Each number is 128 + 24 x the weight over its row's rms, rounded and kept within 0 to 255. Layers, rows and columns count from 0. Numbers have three digits each. The size before them is the row's rms in percent of the matrix's.

# layer 2 MLP down (transposed), 384x96, rms 0.0393, rows 49-82, columns 0-95
098:149181141095156144130108149129148118081170162162108132179120132097144179161125103125147094090142140123111128108095133162121145154127178129137114131191140160102116139112140138148110121102120162140124111119124118139169145110105137115171138120115066165105128149125120138103146121122122118101
100:117147111142125138123088105168095100123105130125127098117175112104102115138145146141159145094170182125155059141142125121146162115154139107108111149143098130155160126137105148107140125113098144158118143138146085138150157107149176089137153178127144163121135125129146116170135098163144116142
104:148129127181127122162138173146165157101154140147188092128120122114151134116147152086144111157107107142113075121122105157119096130151111103145099102122159151157113160114127119136163142141156159142097143094146129130138156154104131182135141118139173138160170107105133084107131138140145130121
104:142104169110070142132089153157152130120177120151100153122142150167141166139128161157130115163110107137143116106114125125150158121136121117137149172120133131166151112149120152142164133135115100143179153099182084167147119133097134132121151128101176116144182144102131115118134149137119138150
098:141084126105133144082151115141117150101104156131169150108135107117102090103087106115148131112113166141115104161107129156149119110104142161139127166129131148121078146087108126094154152142141071141138173103103135083144112157117109120123145143185107169124155146118126155145100133149118142119
099:130159120125122160123161121143144167135226115159115129134134139146128171143133075121161130112120150140123121138155122074143075146128121115184136113111121105126107093101139140090118142090136157127136129105145153148126147123119134117152115097134100127108137089108159133113101168156158114112
100:156103134146169101102131144115119195180120123133126087160114132135160097131122127120108128131139133157104173113136144138167146129128134160117130128125110183105076130137135131137108161148107140139141116185078136113139135168170164153149164166139108110142155143149110151119143140155125148150
092:082130124105123108146123090104132147137092093125118169146102155137144109171120157157167150124139116127113140104135138160145089137131088111146129132092121118123161109089162119145131101143136143170097140095130130092159084170115149160120129171148132116105134099121098101072150090153113147130
099:113132168127150173106139105125167094094105112131118119143123147128116169170124125155112089088139171124120143092119118114129096068081142163153086137091144131121147133154163152093097123068102123117141130111112149136141131097157096142113134129118106131118118152115147129139098179115141134112
095:121154109151107124126151093141125129100133119144111100128097155110150120130135160128132098108091113145087117097100130106109178109133168165136142136158095177136139134126117097148146137131172148164146110125155140133110159101142102144132106099164187129114113160105155167124179116137163166098
098:118094121144145119161116159119118133158125143130118161128137122079122126155134127107088131139119129130121146089079157149120082122102131165115133160099110110123158137127142097126121115131114086105134088133137146187100116183157155154130107135088092115070112139119195120123094127141134134102
095:106141146102135157153157092139158150154126163138169103140115123143183107112119131148104112180133108150103159108144141122171173143115099135125065126178115071120111153140119122150121118116148110133120140152152135175122151126128136117137123139181134123137160104161116110165116125093112158112
107:109140150139164112065110128137114120164110134145136130099115092149131138114070134125105121111137141142092157136080161099127115124109076173129129174161131132099144138127143157160134105131123108056110133099161140145139148132158152110126113086110118133124133155101112103146140120086095129152
098:127171163110144144120108122190151121129127139143131125176106134115112118135126156107162170101077100096100102117148130168122136085164108148163136152108115108135099151125130120115163098144147162105129111151155101135179142108115142083132123161144196122117116154102121133140124127108119123151
091:093110138120130135111120168097142128120142108113090162127145130145150129128109122157125122147122093097097151134120107132143128097138100133132115119103150096134175128148104173122123157123149123094112138090105093126153133175124141073130141209138140166162124122151156065127165148100145126111
108:086175148106084128185126105132157107140173098129111111135130116168110133131110125110136146129130106100142090103090177148148130116129095111151142095097125124149118119132152163129095137107147111175134093151121179178130095095098134156105135106147132138150135153136115158121108094130139121102
104:155147182129149167115178086094166101124129153141164158112123128125158142149106108170110081137147162126116127146099111111140092104159128134171129156141137156100113148139133119127145129147108197146107130126115120123149097143139131105143088107162116095121141139152092113122157117117156103101
101:128102155165137130163170119092110139104093127127178145099071140143121140127125128126117128095093168115130117117139121116131097136139120154171158121083112144077095089097126179142110114084125120111104081149107090135166164128123127120159139130120134146104125109131094098125140103109105150129
100:194155133128161143132123132151152143101141155141130124142127097137115131069131150120164124161116102161138109109119127108129142145161135150173108149117158111188111099055113125070129086112120149090139104126114109114133118116140085138100154118125120139127100110160108137139080126131114135128
099:101109128099155111132118104085152152129123120156157160219148159149102135095077133137129140083096101132164128162122128159134094117158146112132125144134153186152109110155139126139142118153144158140112140090124147143139112144142103142082127142138113144132142153169112106111137128119159133155
105:142125125119147173130148155145142098172160106133122112147111120137112147086134125136095134111124154125096077156122109140102112132153141133137100113180171100148149113097083143074103115158071140137148150134123108103089107103155155128117102143154148109137092110148147118159146140138181121126
102:163121125128116146182096108099127107135103137136129125110126152146100135112167191173184129162148137118064150121133106153147101129151137133095074161092109115136127149159167130125117073167091128135114136147147108130100132122090095118119124103120151107131108144145106112125121115124137116130
095:146142171129129134096133126157147117133129159129111132122208147099134100103134133130136117143085116115139159112108152103110112095133130159148138135149072137150102141113113112186159091119137132107122109089151161120137150108114114142105160153121148147175134129130175171127156112170102094115
096:123124119135118111128138149096164136105121112179077132158132119097110132053144075152094125102137128117163142139136143102132107183143140152110094145132188108126112126104108111109131107104113125157112105136129143141112135169125103122140116164156134119124106125112163131161094116123139139062
097:179163134127134097088106120125125122170128105128141174134130150163174112114164122152154094095085099124155136119157099153127122124133110107137191133069100130166144122141158128102152119153118106117147151116095136124130128138124134128108148102118091142131128119156129172133142110114149166072
105:136122148102118104117149132116114103135139138154145092097132130143112132107129144152151159131131128154102140150163136102149131128113146099084151109125105118115153156089115184130099096098091161136136117167157137148114125180165149161109126161134153153141146138049150086121121130083114105103
097:081087093091170129132122174140113110123111125141138133154136142170106125110109121108111150134156154122151118162161135149108139147139107124140136105097122113135191142072159119124134124147097140115101169146143148097181128128129137113125131135122169083119142110135101067146130145080107111120
099:099164146129082147161104149106107112122156178147121139104174122142168119107140152099094143068159108107129122146114117113165133123142126142127067109130178144130100127151101193105099115128152145151134105151142121106131128135130106146119130148132116119077124122166113097143136136103130165115
092:111087108103142155099127147115146125136110118100149175129154102089156124166153161154113132117124141087130157109142130080175112113120136149099127135150128101160123130136165089089072117094139153124112114150171148106147121166133146112083118146146120137116144092159135101128112150118081143148
107:164130114124117121081129176113091174123070124127117135098140164087133166120126136117108118137181147139123135105113105082121117175146059117128097181124113138132172143140116123150118134143170154106130133113139163116131100148148151130135125105108143128102113114177133126132130128114105108158
103:115147108153110105153129133114147152080141140152108158150139104098135153126150099138117114097101143124162134152142109144111086155108140114129146104157128102133147153142099193074125131159192081132109171124125125142118142152115070158071138117145113158130128113121126135128133155117121138162
091:089143110129105142131136185127106098163138130181100148140136109135097134107099111106155124101101141120144110129096146151119171086131109162143088153132145123126142109141091100107120190139108103172141155134122080108114075108163134115098142122090138107105091131102128097128136120126126121121
105:099119086111136090162140137138081088159088114126130125101097139126110089117162119141108140067092146139129135126111115156123109150134112111131134150148125106104134094149100170137113134159167084073074118121133155138101131148140133155124105140144082138131123088103133113144113117119172147110
097:103159139147183107143141077138104133106142126143124151196122104109084125130143144152139149147133123153174059125129141120127137119098153123094139127131167163134166092197113124154130118156142132127129157112090156168134164131138128139155165115113146135127123134116115092144144128126141136137
# layer 2 MLP up, 384x96, rms 0.217, rows 50-83, columns 0-95
095:099073149178129139132132141106136145155153136124101131173132162151137152146182131102086097132124138098150160121081133107122134148136112130134154140116158123083113127140136092088131153146147115103144148089123190141102136129085117135142131111144147106077152105122117136107144131124184139123
103:143107141143096189115077106170139132159151097129133141116107149140103089134141146163174132164138119108152117162092106098102113150106112128126120117150094102105128104114128130108112121175116119145135115147139147133078101161134189149111149090129104125112154138153125138117167122110133085157
109:100153074128168118127152123114096122137077127075159134100132095113088120136151150111156144100148128157137162108134142120110138148139128131111114116149166142111147174120113158148101146104139174084126086132114147109122087102140136111141128161154100149179155137101112125152109109154135106165
104:119095092135111076122113127100117110159122117106114124134147178151130159154173138087124123125123105130109162099157109087121135169136140117111140097144131132121137120146172137138073126141103187151121099124115168148114142094121179152138116131105134094098092091156114141150160144151122112147
101:137106135116142102137111130126126091115076173106130107157139155131140119152115134160107115140136134139120122131130155153131155076105142148076118136150135114098153133135125118158100096117121128095073149150107121158150102070153188085160128132087104114139122162124103076139138133158148151130
095:106112137135142109098122100139132137138143083147140109147151148162110088098113144096095114133096158100133088098168140123159075135054115090126124110088134116143114168109140111146140112140149112115141170117123137130151083121142097119147158115115098147145124126130104145062133116094145134124
098:154106128111124118143115141100148112141146122167088100092149113152133080114090085143123140105130113094152126169140139148138131106130152140157124140142143123116092115089115133089122153164144132108165118146159101194132114106145124162137107140073199102107106137142142160122105114116117114148
104:097128128125082120135157129128112114146137123100180109117099139108092102063159138160108109134090097136123138151135118105130135141165129096104142131151091131133109120114103097141165137168143118130078161095145118127152141154125153104087123120130122107194111147134094127130151125151151140184
092:127108126106117113114082150092148098152118088109161121154149121127091126152122100105135111091131152139146118119150107149162089136122106093110090139126152105145083148121132167093082151106084123133126161094112082159153094148130121165112139130116099153123117156128089086094130124153097124134
105:139170177102106105160123121141129107128146143114108123106137165157127119124124113130141109128146105159153115145098144103144140126153103100175140116096125120079090162131122162125066132118127160151114105125120090159099109095098102090119103130113084133146162138124123154135106157123173073144
094:115143098159141121114106132105148081128072088100105166129144103135160101127150160131156162097119115096109128157168098094159141131108143148117114120099150147171126126126159093132137138126128140111119154112098111133123118136209119104116127167149122130118106126098094137090122109075125119128
103:099119094086095168128141178133137111115067154171157099186139112155152074135156099152142110171136121125112120112112107138166127123116157094136137103135133109144128132107136104095119096123129133098124128122146104138148113102152108091151117131092122106100142104128126125146170182111120137137
101:125135054130113163132135097118133113146136134087197182082124131118141107124153135152133105112125128140170110163131131120147164130078158129116089106141143158146128115149116132107061150144124137149156103122103121096108143107145106142108135109121092150146113118151172151117130134138138099143
092:130076140116171130085128104138114070149093124170148081134128159127156124125098137123124125090119134124131064132156120125104161177116097112109126122164145140117122132107144114127159101117100157125109128142147111128107111095143118135118096106138125105128140083114126151137054165098109130135
097:130099158117165102135144157116114144129103159149096133139122148132155119138131137128113160170127142172141121141127125080120095134136124148073112146143144193113168122090104114090157095135125170141126173106121114132113126143117181120170113090155127081110169105127157108151136130139137134150
101:095104092150097141153121142123113113103110132097134106095126145112121100104149148104160192127097128080134140132169122114083142115109108103102118118109147122097129095113152154131076123090154087125122120140111147129114110130112112165125148171109177162153127123158153138120124153170160162143
103:112113111080098125089153132177153082138127129133115131164123125092105127085156155131141129155147142113123095109115106097143132129122132133149145100123147077132197095154165152127160124163110164128179107113139115128114117117116114173115146147125173131156171124133115164122121129090128138141
103:122127103111098129124154109132086170125140147130158101112129132109114077151116111134106094067113135139119159107109134093114119080104160088100130111112100156100124104166132121187102153123169117163119124098162154125097148152129144109110086105111140108100140140107139166130146145136155152134
098:107157165133090138159173123148112155149108178106132124090118137184134128125136136080118111132119125118129142144144138137142101129137130106183138124102142052132124134129116128132141136195167127100146150116113131143128142121112142091129145116102129166083131092162129138118159154121139085160
107:157205125119123120116085123090102135136129160126150113120135133154123104125166093144143109152130127151124136147085112145097111116134153118115137182098130106133141099170129094168142181102143161135133149126120144156134180154167119146137110091154155100099135157141130169150121131152132140149
103:099124111110118109114108176153113124075144167140119145080104142138121105116109078096141109093138120132162117129095173088157128150100106095153167133133150116100150109113129121107107145109157138129127140139124142142105130103134164121110088071099116149083144114086151156120170120114129142110
097:136134104154132103151113108110104115162144148085125107131092136114116148125095136106131082126196136139116111150104082137150174115146114109126066117112145167093152133118166149080097168129114112161118130164090157147148133090122155141136128131136136106132092133157119110124121148095147136152
095:115122132105176134130130096133130126147138146091169118069094116134137130153134186146123119142126110151133161124136086106123122088124091135128188126143152132078118087100139135134089106135093150103142095136123120163143120115062134122084152119128112149116159105148086134111109117133130107131
098:113102121069117108097121112163101128139106135098150132113152121128147099092089133154127113101133136167136136123163075108179148119144140166139111137174124071134143116119094065131100128148160149137137108127129153153102140107150150115100104125108131110153171162129159140091131142143127130102
096:103159107142101105142166178112108129141152114107114129169137134177103115157103155162151141106121089131153164139141137117127124090147140140087119190136167080124092096116107145132128135180132101130124130095117124127145134128117122160130114106148150089102146165169096112136144130161099133135
098:165172169157118116142127104100132129124138127075145117110092091103109140139183140133145132137109101143094150138087147094147142113107133097148091128144137138083063098136147140114106158132176130142154111121092148128108126121144134153150100112134121149112131123137170166123136126165133112179
099:120119111136106127109147132123143171113121088135139117147077142122138145135123137165149124146136165110151181115131088130115123122137110121150199121129137136100124168132156065120147099180103147123129147121130133142121140147108105110158147072145120097138141107117140116111137122185151120061
097:101115086116120175166105128119124169103131087074131142105139118144176114150154091125176149106139117143137161118148138117100116132059080135091121124118122095126161137145175112098147149129126124116104126142182169109123120123131140105105151143128145144155112117177112116132134109127132130141
104:140120133118088127118108130126138136161126146094145121182151125137116110156120174097120127089148139137130148134082107158123107124109109193141168188118166160154092119144142128081138142145170109117082164119160134164120101139126130092149136117127115107136109118141135123124105134104157180117
102:094124121113071102084124123145172129122121100132130121087094151149130101101112125147108125141079113098101131118123087178135147095133106131103114117096134130143150106114153043185126113132122126130115119121110116128077129113158117114122109115117122096141137169138113110107103145100124120087
100:106144140132155141161103156100147108119149140195090117128165185148119122139105118136131137138137102128118175168171172077115142106156145111081125118126118137102111128156143123097154155099137117118145077100116123103129118097181110146118138118109148131140136099129165162115146121158133131107
095:121149177109169127168130177123121122179144182145123154156105115112133106115122126104139115152104075139120098135154111119134124141121101086084084116099149141123166131117150103088152127119129080132132113147120147099167167132148092127127154126103110119165115131136159148115115173112128111112
108:129115160129098111133093135169151113103103128146148107116161133154167117134124143105108158144120102114154146148155143144088118138126133098148126143072120145109088140118149146128169130144131113109114147126163143086137110107103089083126111123163129136126111111097043145128123140097159136186
095:092128104077120144139154121197151108109144150160127077124154124148136145144117167173116159114125125089139121117156112110129119093132098163155159131156111125108136084133120109153084146119138147116108140080128114097131127120136133107149132164147154170143130169108121091163157126157101116119